python train.py --num_hidden_layers=10 --hidden_size=768 --vocab_size=8192 --hidden_act="squared_relu" --norm_eps=1e-06 --extras=["local attention windows", "shifted keys", "gated attention", "normalized values", "value embeddings", "hashed n-gram embeddings", "a smear gate", "an embedding shortcut", "learned residual scales", "skips across layers", "capped logits"] --learning_rate=0.0113 --lr_mult_down=2.0 --final_lr_fraction=0.0 --batch_tokens=[65536, 131072, 196608] --max_seq_len=384 --doc_mask=true --train_tokens=525300000 --dataset="wikipedia_en"
Each number is 128 + 24 x the weight over the matrix's rms, rounded and kept within 0 to 255. Layers, rows and columns count from 0. Numbers have three digits each.

# layer 3 MLP down (transposed), 3072x768, rms 0.177, rows 866-902, columns 384-575
130128185113124104114124144128144123191117178128130116133093153135133118114144131141084184111172134130134109146154147115090122134145134116124129126098141163150105144157111132136086115102150169103104098136089167117156145120097149142174141115135171092102150102161128122169080106150150157125091080093148130100172082149113091167107121159158144151136144130073175123102136154140130099177128124157113113136110091130113118096124094148129183131228122142124112153125113091078125122121124131087176122105115081143159149114115112113103148134153137118122145136127119110139091117112121107153
118120124108158095120108123104132154101125144114080156128127105155099124116082132094106142161115124127135157129124089111095074126135142108117149105125155116154147150153094144142196150120145121104159131134127083167120158161099124129174129125155116145114124055140121122138124118119124126124152125082145117149078127139122146139162140170114136125114175147145103118098123122182185099158133106106126152139147099137133135141115095154087151133116137163140105117090160094123141129127101115156095139139091115129095120149116117110111115129120151125150078112152187120116151101127146134109
127115126107083090133117160150106140159084128150152121134159127168126113158145124093125091158129140135122107163124172134143155138120168128104146121112136134152121137158148139134143126134135095134040140143097123157126119142126143082155137125116127077128118143139123140126106127138105130123097083110124147128096149134142154107159123133113121121143166072147125142139214131112125141119112132111120158100159125153151122137136131122109101118144116133153128116109137123124137147166147151120119139095140153099145105152106132144122108131171128159103131166124163102123132122152128142155
118126112125157103131111124111129152161155118087138128112132113105108126114061169108078100118124094190121130122113106162149154105078121095140138086111139156138143132125152128159114094121111105116155119155116095130206123127117115108133167118153119081159169149140101152139177107128076145124083084094145112121106122132112123121129124123114164162142147071144107161078152147143151142133159105157104149130131146124103128144098143145098110113119155114103156133104107136139096136116173091096164100104144135162173113128129124128115125142091108136113148112148133083146178126144194159120
156157150135133110100155176158139143133168110165133124130139123086117148137175109123143159141141167107148124131126127104113104103138128168168159136159132148133109086112136117158146175112060150072113099131122097146132151104162122125145131152158067102105144146102129133105150087120135179094152114154171092148153054189153107104088143135151104122167115165110190089131143108089160124133120135125149092172121144105116135135120119100157145107093159100154142134151121123144171120154117118157142098143177115088099125097150166141133162118162114101122120134156180149114147112157099109107
103191114135145139163149091118113070130096116122132133090174178088076104118098148099132113129096126103093116153111080129132129144144097164122168157148117165142133109111109171199111118132155164133099139139181106157110161092155145133101132110117119153116151127169144151118148138142150166108148129148151122117113112092149114158101133139142108167113161156107131155167114154115082091124101085143161085105142131148163166116118148116122146118124153131123132142173159119116113153116098134154099108178120107064130149139128140078156125094137105117112121144117116134147127124136146144120
170147106162064162103090140139117109160141068129107141111120114108120133154094134140105117107155119120105127124144107123107123140122159128129123099109141145101167157122106117165158109101161148118133103145108127160115117137125163139116140120130120132111118147141137086125171142131134121164146144092163125144154145128142169109155127128112115089166140167101134159134089160146126091167111138151097094095114101116110149142146119152146101123153158109126136164118147132114132139119098067083147126130099131142099127140144128124174141118155090120096104135129126134122100121138114137085
130110125140096123139149135079124107135124129124113126199154138124076110104132119108085153151093123094133158143121136123087113116122132120133154152118107133141163141136160195149141140096162121125146134163166139149145143155093103100108125143155156134104119135125146149092110112173116153133148113185156124144116114116111121124153110140125129115099142135118144125125098131087140086129128150173131133126120157168143159112105151090183091153163092148184049115129141139108061073137147074141071110115098150152123124146137112133138134163165107120156160140094083137143123128164123139142
147113148077108124147126155128079118102133121121105145098123092121126166107111089155153151114148136107086106134160121105121128142074163083120115155114137130164113158158156107098103088138148118133150147168093115127079126145120129130136151143163147142122137127128117149146122130126119150130077135113133121159116125151129142103112101191096154136161125122101155108092090139149148135114126137114118183148085134151138120169141071128120179127129125145133154087100099129124121111086118110144149132128124080094147148135137078113134108117099161129144136122165156135090119171148137110134
098143168115142094123117096154124102123160128155150123098124127087126163147142103117187115091146116152127113116088117149128132144091106133143114100133124121116134120125172140128181091161118131129141155083160153118127123151129118087124119152125129146135121160133077140172102153156134155123136093110141142164091143111095091112121127154149146131135099129094140103177155126146096146115181126108074133113147131112134135122119124143137128114151119122173102155126136091096147124179128121112125091171146155119154115163146158155103091163099146121125126161146135109100124100089099100108
143126131082139064115123084132106135145108105142137134119133112123147147136088123127108083132129157125129158142140139158131143121123157168158087091183136135107127111121114110170110123123125141078114141119159140110117148147111130121086075159175170162142095184093156135122110156117156089128161137157087105114144134150137127157139101136155128134142181149121131078140147089111153117122103180155162136119145134140102125117094116131131164175143116130108149132146152125129127118104144149144101116158170154116099124147107146133128131135128111119133068107135145142094123129127117147143
140138109121089140084115137158133100074123141149108166112182097083127148100106094143130161109116139118153134134136106126131153115116117123137149156144146119143092157124157158119123140109094140099111140111125137130121148136103165140129143143158119102127128116133160112151155106171124166124125133143177115169165094137179106140120141126137123134086078151109178127125171080136098170143107133151135113103128094129125149121159147150142119108139113110130142121131082106125122106133135093068133145117114129109113103145095102115135140113170113137130142149111139151126161150149144140137
120156156141118105144122132140108083134068141115093167134143086131106142106122145081114146154146101135123142115120156121131141128103164157118101172131180133117151164135146133109125146104110142129118095110128134130135108138079143108097117116122140164077088148118161115117088149121144124139146119151151087126132129138133131144110095112067128149114082096147129144093153168071167074125135119168111117115121143101167117104176122145144099174118107050151134139114114123139147145114115129111141107135158176075123171123162164120122126121137144107105114131127100169136136096127108123134
100156187112139125130148101106125127128140145143131168115110156120116164100132124133121130103155100104184128131122108179112154131090140124115061178169111115123180153105134111136117136169105153150166116114148113135137134159124139110084098082155094149118127144111128149136166109107147119165142103112141135156110143136144122126148145135135107136107187140150107114142133146148143126114153159068153127116114137179136124135133125105149143170148124136136104109063097109133114134116157110101124155125141169133170109123134177137149099132084095117146116139160105113135139165136103134108
130108105137151125152146156073084122135105148116146092103110151101120156120120121124145127127129126106146138102143117114116129100133133140154124139134131151134139147100130077142132113136089138133138105104105091122111143096159097147110075118134122142153144133131128174120114117101139133114144114143102145080109133143128100075153105146091127129120137096139133136139192161129127109123153150109155112138096144124097130165109129142138155094149124174120102098139134126159123100125106132128103119139111154192131106097114165134113114134125133101117127120103134117145133174132125119120
121113092095140130136125141114117106128148161138117121114104120101120110107103128123146101143092142160102148132130130152131097121143103130141115147096149129104130132133103113162165148156090153095114141170151118131111094134137137149108118160107094110102120106135089120160166100113161066167090094115124118119099116095159114129152137102110130109134128129163172163134098126118135123158107110146124135151143132137151171108084166109175134123119126128148111105112132086170161119118145111116177110146117135109124126128179147156154116102132119109164156126168084131145099106134108122114
128127122191149171149101114092139150094133167119086101121108133136118129128141144173132159116094144106087138126121138136140095135154110119155152100095127143135126159106105071142094168119136185142151139129146124094157148140138115088096133110167152111106104116097117119106139137119161157144132177142134148128135117127078166113151171123101086136127135142158128133132132151089120118120117150119154148123152142137105134146118112133146129132166153106107110107150164077086091076145120088119115101118099145117141101146124079137100146116137125113162127169105151136102105112141124130117
161098101151160147132120158080127167106129156100099123128134116137134124142108105120123141100105134146104126107152142134127089101134141137110106105115117128087100101091173151137109140110145124163125112091130151159094156143169071141128139068052103184141126120084138118130099155137131114106075125127093141115147179106107119139138113116111106157122143145141135128101125150158141120154166135157161132125178103125103123136124112137131114097093132137119165132168107124163142107171150121132143098124109130142119115132119069172100056128120090113145111121168123115112151100107152177127
158144164157143090114107124137141117105107131154082096129152127113120101112095135152130111117108109171108129116110136130094114109107161128146138137107112120128122127092112115135129160141096135110154130101132109190152101109122127124136166147132141098131182141147121124167158142115133104149106102136169134126127157139113135139119094153095098116153105133088131135096133124110128126119116116114102084138077060146117169162071117124135144135144104122144141113131074147118143138134164147118142098146107168118113171112101121133097140174110111138116113104095144116173143135116158150133
109149139164128155161148096125180134123149140118136083103164127095117189136122124119143121119141129137138123174156130110148126137149134114134132138137115126142132164129087127128105111127162112156133080153121134103120132120117121135114142131139112144141154104168130117119158164103103138104131138119112170112117114129075137120142141107150142134070110160101112113127134124129097138134098141129132079159109134115084137140094098154131178147049146135179122138113123139085109125075132143169108123109144144145107131091137125167118109143139113076092143077119140141086143121148117104096
093110121164129172122109158154122133149095103130127086176137127185107098092101128088115114115148125130160146141113162166103206071157144150134113095102095137121121125129119141135131115122118094115154092120095158139131108118145148130131089153139133176113108119131188084122117087154135153139138129145115119157133130131107140143136131157125161086110087147107105146154109156157137144140126128078160143119114124105129112131118149118100136122124135102160155116126095126122159099093096129098135134171144134115141142125144134103125100114118099136125092110121115134125153126133120103144
118135166154131119123138110134138114134156135146131130155101117127143120133153128111125159128158116091116110155139113094193137178112168152087108163135126134105157158144074125124129151142126168117116110175134121133117097158125120115111111122122117145160112139140108147117184125114124142126127125142134100150118119167138123149109113091160137115147112088129109188138134140098108116117131139110181129103092133128126088161152132095084129152131144158140104123121142138138156187129163159131093144166137138092057142075105143129147147128155129136098137151168149170118132156098165141091
123154111140141109094149104146069097128104121108101130111115126077128127116127141140073116137116101116126107152179132136122120105160115128104104168136140155126143143155158163146105096123122141140081138124161155152138178150132120144121119150140103127135137089108136112132124126163134151116073158115152126119164135157129155129144153042136111137126107144146126095180151172112130125125122149142109102143109119104130124184120164139124148149111120163137120158161134119111170105129132118147159176084096150133140140116108137130124111126134125136140055141135135136126064148129143140140
138135111113141129120140118122120139127108085144102171140134110118131154134137104127149122120141080122149189107135162123105135154171169138111158119154091126161162141074143140118140098107078128085111167100151142045116126129145108129141133121099114146124137136130135153096145126130092136085125154094129166123160178123118100093092140158100126134142124084125144137129138128035178125112101135127140102126113090141135152147085133102140076086083147144125097175159090173140122162079128178133152162105112111083151163181075075156143114148103091134125127140148131124105098164133109110082
137154141084109116078118088134142170117133157107122154152147115089121140098175126165160158155143156126141135099142105097134149143131133128101132168145101102092174122138098097119160137113107134119090150106102145106137113113146123171139089140128133118109093176081106172121105179131151129116138133096081178182136170128110170170140114112107084125081107066139118120146094142139176156115127113118174103122135117174128162151088153136148110103143089136101098147163112138160141109137162123133158137061143137149169126140139122130119091114118158148111068096080145101131115138087111102119
101134145117128114162161099131122168135109106143091166104120137133105110140109093129128123102104118148182098150146111120139126138102117090099116155081099126119117144125129193165143127115150138144086172117150157142121116127116139088160071098127118070161116143106119099129136147153107149123127138143130156136128127167155149116101117126135169112154126126111124136117149079107160110140111141117123130123103107121141156097136094143145108093140145148131116127130124143128103104102135144099153123158162099128129128102159079127115149156149159130080148115131139125088146110111127119169
181113158100147150124137139122124092100108138108100138125104177151166128139154140101113142135142153129105119128146122136139158135144162118155134170115095166120159122133129128111112117133143135095115133142108112106150092154157161108120169118142149125123125168140125117108150096133138133140148135120126141104116111110146138140131110098139130147188129141149134148152147123107105140149142120137117139139132166164104136128138091147097164127143113159142139120145082116098112103121145130111164136110148144107118121107106098146132116100154151147163132125125106102098156129117133136154
134146112189101118127111156108122125123155105122118098136156092118142127144099152117146089171160130112111136109113153144123085113091143106162123135130150150165109115175088145113134126152111129151127134144133113152109078125134121106142138124083086086121100129127160157155141113109121132156137117108097116135109142115087125103150134135137161145138127103147074111083119144085128151117121160096122122106066109105104111101134098137101156135122101060113100141127127116164126121148150151133161121104126109109132146156120111113200136133134116134105084131151066143160083146136117152138
103122140093145118089124094159094116128141119139130152127122081140117152124151116082144119163138163128100063123145141152133162142105138130156139131126127103135160122125125120124091171136131097113160108138144131134185150126132170128131090100133116128132155192122069156134091148096140111122098182114158134164143116169115127085145137151111136166084133129135083143117133139139163115122099101147119092131121133110141153094135180113145081096139161087160142094112161108080142107143133087081119127137147110115117097160116125113111098139125174127150118119146092101110168121152092128135
164176120140096135139122140116134098104102145111112129121163135143146121148136131146110052121132111144126147177175182179142076129113123087156137126106137084109145123126160109119099088143127115104160111128154134130172143084141147183145127132102125088112129124145135099171122097134047123116175108148143155110126191105119119113150136123106083091133113129118130104121148142154147109110099118168119080127151135132142156103074175084158152157146167115101140120141103150151109122124131112203122130099156168140200163165129087148145097138087097129130153076112122116165097086130127087088
109121134151086082151098133112118080122131136172141144087125143118139166128163123162101093098133098132085116126177139118090101089148168134136117101129083140099086082158094119114141136161128153148097099140113147143109172114143137140121115130155144133063129130113104161138124150097152103132085111119102137107126134108135102130108117101102122115162149144115121129145140130110146121127126147140132125173094139171126135191169165160155135124154113133092089112131154116109154106104101129105136166150142097127162114104140107103122113127102144112170137108127094118122135092161113128160
150150132158135149108094120112132177116162083132149141140139134136106148117151110129131134128079098097124152144108100157145127132105100152119119146142126136096123142146137108135109138087095121139119114145115128148173145114156123147064129125134139158132172189138153175172126144138116116106142093131095113128149111091131148153134102100119143148151097096096099114138135160121140123143128096140109172084145110106127143133145157079096117082098134131102148093112149155129126126124147112156129106118135131103111125129126121150161112143106127129118110126103127151129129101142178110131
155138140136100177115121115159097146121117131087142145141108120149135131116170149132102146109126087118100135090133133117144115101089147141113106096122121081091134160150107108140166140100119139169126136116108100149105169116140131135092091135101114123103108162082141144091104154133124139127131127164100143134133149138108119138122117090135164075097134125147100170141132132111146158168140138146130149171137099112153128127088153153128197131181134089107165120116102111165152148133125153149146125117128122131145146090123153130133120104112126166160141132138136101175156143100138154138
103132097134150108133156117155132109121156105133123134140155173154136121089155147117097094127140136169135119135152156162156129131117127133090127114139133106129140102141143118116052127150161109106101164133152140128158116136122138113136122127153125101129145142142181143055129129128154131092112045114160123136114091146127146154142147073136100131169176114103110112129112114165145132113152118140121161085138131182147092100097109111106126145138142098116121125206156090130116139145126122148105127124121108162132132129147130107097129124121152135127155128120112149130112103118129096099
154113111098135085122111152130098155143087134149101179113079133091110129105126128139123131148108128109102119131182119135102089123116142144116136153155130139106094110115117109124149124164112116132115134164138101106146102105113112110140123078106128115087132121111132170099099093132155121110107144139119141146135107105143125144159122091117136100123122149142131178121173079135143087092109122118145126106192101121137125125123118124092111147140142109135152150106108147124128077150085175177159134120113118104125133151135142139126123135144111127138104152123151133116109097172136148148
148157120129107162141110165061176110131134207147123106143160158134138077106165098147136118118131120136133144117140074103069108119089144110092179147164128135156183096135117125125119140110078128113117150143152130087102151100141135131089117133145149142162113132136120154143144160123107078082169083128102075157103095150110142162176114141113128148156131087168124147161097143164151149162121166134117107100149118130110121172100165117100076109106115097135168189184127124149141135075105110180142158130159125133144141151130133189097143161166152140114133109116120107126143144120111109121
127112142127104108120131146087099121093196111142118167166127169110115108165127130132152138130096101105099125159136083096110166145129129115140138136129128110124114124133136125115150102108140128114159151132143100129081092135133127169137094138095137117103127128110124120113128121118127147154111122088160113144091113097113151153126135141164148142105158143110146124131105120135178115108173121154095119121122143106116136095161146208163142136142127111113165140125150112100128115136120173100156173114134138132086155129123180126122151163135147132124116146126161193139145104146126077127
# layer 3 MLP up, 3072x768, rms 0.0914, rows 867-902, columns 384-575
153123172158123152130114116149127144122099142133124107099105108109152134094139094131157150143102098151112069166129149115142075130143109167094111151104113151152138147182146142144161152151108126107106112154164093159111103149121133130105130138125154193107155083125153107101091127144126108143083108107125120131152153082134087118154138144100122135172112133142096150095169140136129145131110098149139155129120110142171147115116113115100124119080120126136123135123125138166140106140091092147129151112099111130107101138121133131084149165130156129139116121113169143113148097105112097152
138111120129096130127149148133164148170103128117140135129132154121115114094162122078103124118157154096175137180145144146116108107162161131100142157115133116148159145144135142165128121125110135150169121127100114140119159137144144103126105116098111150105100159156165180103153146188150133114131126117097162137103124127129162127118147152127130131130159122140103125100145149111111128094092109148144117123148072100147127144143094110117129139133128153113086138137137117107133154155156100124111111102145128134099121167110088085105096135121094152142103121108147135119104125083112106137
153140136149122091115125146191095136161135127119093150144098159140145156136162113141108137081142110137113149118119119104129099148113135165133101131121096078080127141119121170141168143089105134131160131175176115127154119115143154168108136112114117147094158169138165136115099139168086170176132088123151145116111127159127069100175093127131138147136130131121138107144152138141133145142136085123099114129137200151126120158101115099135165128129148131121081148148095116144145163150116129138126141148118117171138129146101137147114132102145152112103136129147142126125098111151108118107
147088095147126079158133120178135149127099159101074131106134109124107144130111081086180159153123105100114125145079124133100138143178083150132128130159132098115123124100116087156111132132093131106095116147158144144126135117175125110143146157150122091153149113128143150127150110108148138138099136107127160161107135168132107112115108103112115139146175178133190148121138109124177104136105092143197151173157148060124114103116123131119088118144128162153147130121176134115136129119135138115097121137165072158124185138138086137137158139078131179145092077159179152133148170133080185137
113092121124104105115133120141144143159162111175136142116133175136090131150122123147130072137116106113131162118137071137132115138136118146126124138102143153120095142143197122123113087066102119137082137139133073108131111133129156127125105141158156132160075178164110116120131158128098122121128101143096121150144094162157146142114110108158129152139133119118099124135158094134112118106126149122130131152182124066152123122097119080103162119151108094115103108094093110135148120107154144122138166159095141091114124136160139151120132087076143140143073108115120113142099126127128105153
108115150110086164098140101165113116085132133158127145134155084124139118118099169116144152138138127102104083115072134122115133082128160133141116134127170125153155122077102116126181143113110169127127140132118151143113153144147134202150166138117145135110145147116149107145145145173177123131120136104138132153136121146148141132185177098137088123129132088124082144128118152134125128080135171137124151126120092081127105124125174145124088123112098139174169164132149133163153135128111158114137149133068109120073186110091155101165129117156097120134114146159183128124134122100146135119
102096088154151119145148148113113147133090116111125163148160158174117189174139110133128122145125130133134134117132129118114139134106122147093137115122133161099136113097107174119145131100131098112125157119120124099104118158140137122131119140113184134129142135125140120148125143112128141134157141156131097086073111128146115129089113117129122138122128131087089127082063155078130146115171106179123116143129155153121140122118183141099115127117148135097121120118133136108115105163137087155116149090128125182142130130134140108174152129142102119148142129154092103136146144132097111135
167158124122119174121124126131159105139117120100088119174153150115139110158092140148116166142157116142095081113143102088126152144122121053121121119144144134109140133121166140141132110117147128128153114114118117142122159134163112110107115114121122068143137115148129140111125105124146141117125148162135109087161144130110129151078106129099122104125140121122163137147139130142147168127133144128158106104113155166085123105137128117172159128108159127129126122118130158108082124154125084133126122113155100137129181140085112145138131146105139181137165097173102132127146164124127101117
154110129144123168099119173073191101088128160177129092128100086165176169112089083134146151128100137141098110141083128105128171152080159147154190130120148107148139149168159126126110158141085132141156179134135140175153139100116136153115127131149142107137138108157123158138112098091151162143121138156147158147076164140116112133082081100146080136128097090144157141146147131126096100169116117157156175120131136123110121147071132106172161108086168105155124138100132116098098105134109112115144139138103098100153136178162117076153126142090159098149139146115137141066099124093132106078
109114121118133100139145115107132133168123120146138111113125102098105138171115129133156125138113175036100141149117122099146131101127091105140114102135111099116085161100104102137102147177141149087151129084116106137151143139119128110109115150164163126145150138132101122142141091113167097132141158137138118139113083148171137143155133173145165122143135102111152038114141147122132127095139138101088137145163145106118137135143110092142171147144155138083111155116109118118145177156114109091143165185131108110132123165148129100065151123155109111128108161142126129129155111160142127107
082153093132150125094082139124131194174138138132155135122095156082138166104108149163165148140111118139191111101101132155168117113133166114132160151099129090142130173162125133170129092148130140146133144097170097101087150157139146137153144134140113117111128105133125107121115112099115105081120136107136117159142146110123111158108124106148103131144122124159124133126146121085095141115137130133128144150132137125120121156109141168140121125140127139117131126105137139101139113100107109110163094123129112130121117124131135113116131134091092119139141150180139133111117150138140122145
101168125108096133146117127117121105142145129113112165129157163121140132128125122085132165133108121108119148153147123130148139097145106115152140119095092138125152134100110146124136182093111146137172143129131084099155125128160109080119123150112115069168133159104131141137131112133130143164140125126084147121127108140088115152119117124157135107138108101112130109082154140126124139157131132173140113153115115081127110099155113127136098117130166092123156134146138133157147118113125167082149104112136114123154144150161142128100122132118127132093109102143112133103144162170094132108
129121115122142111111104160151079133187189154183116106141128097156118124082113173140154158092132149154115110125138108133090145116132125117111099143130121110174091131115159099129096126144136123165131076086118108128157131136115094105111084106094120128147111135171113148144111152137140154114173116096136079105118095117152105141136106120140128141128146096126126160147155139137074083135127091158110133144087185141153132117104133105124135122141099074094107150106115126175132129138085153158095119127116100145113084135137101100208099122143163156164145138170089122168147177133078089134
171111146111138124150135103151130150172118158111137131090102146135148160141123169104121104114163131137139120100146126121119126133123125153139134134132122126116115108118125146164129114139154140150139163120154105109117143113119115165125118153120145167156156135124165137123148128114147157107132158132109127137134135137141137069127124106101117128125099131095161126127136105107058105103137120120115105114169155134134095156135091132151153108129112139100114145155147130173151116133110102127162113089136132158151152135125172150115134115148125162116151088109109105164133128140129092108
108089103161117152142124116122109137091117125121172109124130100125167127104116143148077148162119166128143122125137149118125113131120120113099143094119072105090122147163149135062102117061146128121136124096118128102124080084171123146131098120101106155130092129137146117155113121135114138141164139111139147156160095129124080116103125108126101112167120149143116132148126102130151106122116133083150127096121160105139109104173142107122091130069154135124137121159128140120112117143115125100104106182160130105105140115124147133129090115147106144144159114120135170133145136128075140161
112123147076138103139125129107123163100111138125114132152127150135151110126128152119136131123154161086162135158100144106151132115164103118148082149137150053158128136116126141180141127093101168101126067140149159121147128133173144044137143160105131158104080091121112084113160150154170129113180124133118125105099151142119134121123098124129153062147175154160128157120169113147088128095105114159149118139104112107104149146112140089137100116141145085147165123122106140125115114154149091130153171132096155170159117156125129126120113104179095150114114155111114077132117138150141131154
134082139125141086131137131101120145150142164082155087145101161125148092106101118125083170150101108075180152116166129122103115075075144141109171135118138150141126052113098098105152129157184136170178149120113183119063130112118143151117116153108147149163140130101137115134162063135185160093108106121153176134163121114169109139097083096195171122153134113128142105141113119092155148124135130096110168141144183104091169111138113126101106134115149096102137116121126099134131151122131173146089138122104101149134105122161127118103128098122161139109081135079133126175116150126086118124
107142155166139124169106110146153089119126107107113122131173121108102126165144188132121146119114115126132145147139151111109132124140122109145116146119127111129151141105183125147185160085123118121122154143141099106087114150126135119124155134095096138155150122121117158147182115133126145174148118116141093112153136151153141117141166116124135139144136138109116113101099092154113120120148062163111117124093137165132138141161128129133100117171151121128131123129101115152132070117152139111122085135103145116132130146131144177134142135125075155135139148156145093102144138131119122139
129153177105154134157108126153130095144136138087131123123112133123136171128117130173121143110115149142105093116145119151179135139133117106122161153117111132138175153115140088119156158104110085159125137099163155121094129115089143134105120132111164117110160167143105152118155075113165115124156137097132122158119148072147106142143145105169125144155132148156113141134139130117183123156083124095102120111139071145151138147115131092153085154117122128110117137128150111119136132081125140154091126142101124121155169146159111090114127131112130122155112127139121106179141121149132114102
136142120119173149129126131136147137120134124100162105134154150153108124142116139098162147171142120097112104145175114108166163160152170114106123098125128170121111141098115142127130126143157138131175115142132138146131096137141148136105091150130107122136106149123118100149162080127154077142170151135105130143108140127113141178092136122139098117121160114096096150090108150111142136156124149133110097134142122123106134150126149101121134137126121093112143165136140128130131117134106084136104115167120125126134170123120096158155140136131103129118134159137127108106128136119157119102
113165149104146154141071132146115146114183122088122083109111137092136105117088171143099160156126119102116107145106169136108141123100121136129105107122132134148096123114086126121114105124145126168162111108112133142109124145148164129128083162087131123130130123150111174155104163064131124131113167100158141153109150171157153073156100117105147107101126096132115127161130122168102140119155071131150124120127149088065088173122132127145073130115115123152120078090135144103142169138095141134128119100163094133094144117140083105145157137139160139104146151128098111132188136134090118120
102125121157116101152133119150131137120138110054107158100142110153125125141108081132115162088098131164131150110133170085140142115096108147096068141158139178129117137119110101178122134111092116117080135153116132107132123177154121148123149123134070110179155119118096097137129165132107117083109107088119103165118146119126137156088148119138140088118147122112157098135161116097111087138097116080098132124127146123091145146107132159141071123118091111136099112092136127167123101093112066138114155151147151132118097121105157140134092133111128096143111098088138124089122162103154094108
129112123134116126091135122159104122136113097146073103101138172101126069079108105146159141113131160127139120105138156127102104129151114159119182141164142119141086166103144074129113095131139111146198121099164145062099145149092143106131131124144138116063091149149106126100162106134146146139118142102097133147160139138103147144116149137126122096121102140147120132128164119082161113095141112126142138111159112132113131078136114155125126133169121065142108119109122160108120065120152122115086076137082125110108123142093131111134125061112110170149151128144128143149121177103134161167
093144099106132091098139125107161128132120107102143146101114166124114123087129148114110148123137108131126109127152138108116126192071121128112178129115054095115132123166113142106144133155111134128091157115132146125083147088116155102122095065123139104130098095113101126114122109115142144128132107108108190120107164145076094125135120166135106105110165133149103085164134145132144140090124154154138135150137111158143154151100099153113137100130107167110142118084118165133098114151136125124141141098145089116133084120159122104118105111092128140132114079072138097104133138108089114131
144147120107154203107125112139130148130125114110122137142096111111108072150121118092150102108102109134153122107111111103114130136127124089136109121133143114120097168144149163182136111102138102116081135127138146113136093144122108167087141101154158105118124153146134165099130156079160140113114134108152131134114185119153093123160155128089156085151094108120094137131130147149151133088088153135123105107094127125101092199129141127103138151158115124127115159109124120110118085131163052138144124128131130136151143169118119107120090111110117113197157115137142139098105092134120132150
134147117120115118069147122140117097158093108081137080124122150134156098158136099161097123136120120140119084097139135158153084091146105151143120098089169105084162166128096111118100104118120173157122150145137106153087152140141168104113114115115129143112127142146127146163130118103123130121116136151154144149166124127142088137154115138115121132117138130140151113140130130107100153114127164134112163135102184103182126087127122171084169112126111112116094117160111131107127124107151104114120150103147131152151108154120098119140112154101121127087109175088139117143129095122113132148
138141110135158136103114165135102131155171114143079108119160090151128098152129151129153131133090089160132116124080138131099166132135083113137131133150136114096154124152105111142108157157115123171126151158147121135159154126147121132142098142104096142124119159153138149134121102109146144152110153137104100144159098130150137149147173102114160109156070175127083141112102144120096116098153168101107152109150074104147121097145139104135177095106151151148114146116105103113112152132153113113114097135137132129166120126118149123112147092092137136149167113117122136124133096123123105111
113126105113120127135116121147132153111138156108104160149143126111172122130167154075100117126116137124113124140120129105105112136097135097151190112090173106142101125146132088106158104136129131106139176131140107120119137100120118147174110132114106117138172118112109153143111130101095063099134193156152172102129146131111159127155107135112117124126160115146122122146105123077130134135108131135138106145158155128136099125077073128090129173097113166098104113046135137124150154097145113111127119126125084110130116115137122093139144118135132118112114106121132154120133078116128167122
102119123106149140119097137124141121100099175107137131145158112099160142191093106159094129148106121160137112104145107214106142110142050163130121122094147142111161143117109103112104142136108131112098136117087138126106087121132134147142131122104108121103152133150106112144139175138154157156143117099147109138149143139144110155115141151109122169137102104109110130148156112133166111125136120124144159137122122164180147129128132081112128101102106120191144108087097150148182077094125156109127092127102116158079059150137088155116107116112152100142188121118134126094126132124152092140
148142110083125107133173127170151055148125209124141148121128139108139129146123084158083123094160151129088116115147126114151128179157197159110109194135118109163108145107123108142139089139118137114127081130106127123086164163153121159142143185126103123118128099091142111091109105140141106150132128162145146137155146144117107170077126168131142100128149147079086106126139122099112097137085145140141092158117149129126114133122160138137120133122096141084129113138133161118133116142127154112121145138158137183120097137111100106097151133090135125155148121152150119089136184126131074124
144146142109172122127091133107136101120145106145130135126173116153147142100107113137136121100114116118101176112123137095141134127123098151107144121090131119171102133115138162111137144130162147128073093098132121113177119104135134143127143131128103144150162115109141142138127119164177145129137087144119137118188127122075125081090145147143127101125065137098149093153147131134125108154147126141107168133098148102146139117171119088107123132086118140106122130173120122165146139113128126157157123107124115121157127122165130163135152126090149141115153117114114144120144121126112111135
127173136097143165089094107142075113140118110117132143131084153096139097128145101157135134133123111139149088115130097127115151163084135140150155118126159139153142149129150107110092156129146128158108127080134122123112162139090121100159125118098170152133127141117148095125103098172136092148143158170088104170132125133058109143153129094117120182136161131117097128143125110134129091171117099111097134143152135108133136149170110117094124136180104145144132119103143141115176122132133113124162099120108114131152133098153157130124126140122117163132136125140145140104105153137131083152
094133089142158138134082110121132136161100113118118132115132149087156093092133153137156088119169139090167108128149147172124125122094146109129134114113085136159127117125135156125092090138147127129130140100137128131128132079159157084170179152120079125129119110173136150128127082109149167136090119146168118132160178143120145134092096117104121101108123114135115146062096084166134119113146139160142120102099172124132116135162123127142127130126127113123093135115147149126104116108068061112153098110140121112165077122098103104145127109109139136160120146111135145126134113115060103104
135086155141082079083134134104138129175107138175129150140107135097117123103146143108184140110131125116149117123117105149154138146151143089199126106116125091119140118137160120089162118105146137137100131105149116067124123106140106131163115152141121153169106124111133138159141089146126093119129147123123126136089111136135115107085141112096135115162124144133115115094124079134121145123101059149128133154117120153115141148126148120125125114120115129133154143120121159148110097152133136158153138125130079131100139143100129118093136150092076176180099138139143129122158130119137138131
141083132179101156129135093121210151122141147141098141133156201124107089093104112144095180133104125151157130161140118088144214153086178153106165151155153126093100089090130146132154127148118141142097122117145174122134112133167149116174149130149146103152110112098138130133153132165130121087154115100103148109085128137150105121171195118135169096186093099150170117075120128163144126129161114128110098139120131119124144145086126138159143118122127143187159113104133159093099147116109149087118172143125131093146146135165112122145138115141117133075127136131131100104136095130112115133
107083107096100169098107134105150151096128140116120109161111115124115146086110130140111120135102116112152120147097102120137078123118162139114138092144110149135145143133186103162131148151101137126141140109128096113091098142148132106098172143127168126123147139105108130159132114133126124162156134120119159140151140103116122146112148149147123118140151138101149159134137088142139169141098090142067149146138153111154125099147147194145174135133127119121130145108101139089129093156142104098140158130137117100109156156103160141153162164144137112156114117132132167147125146157149104129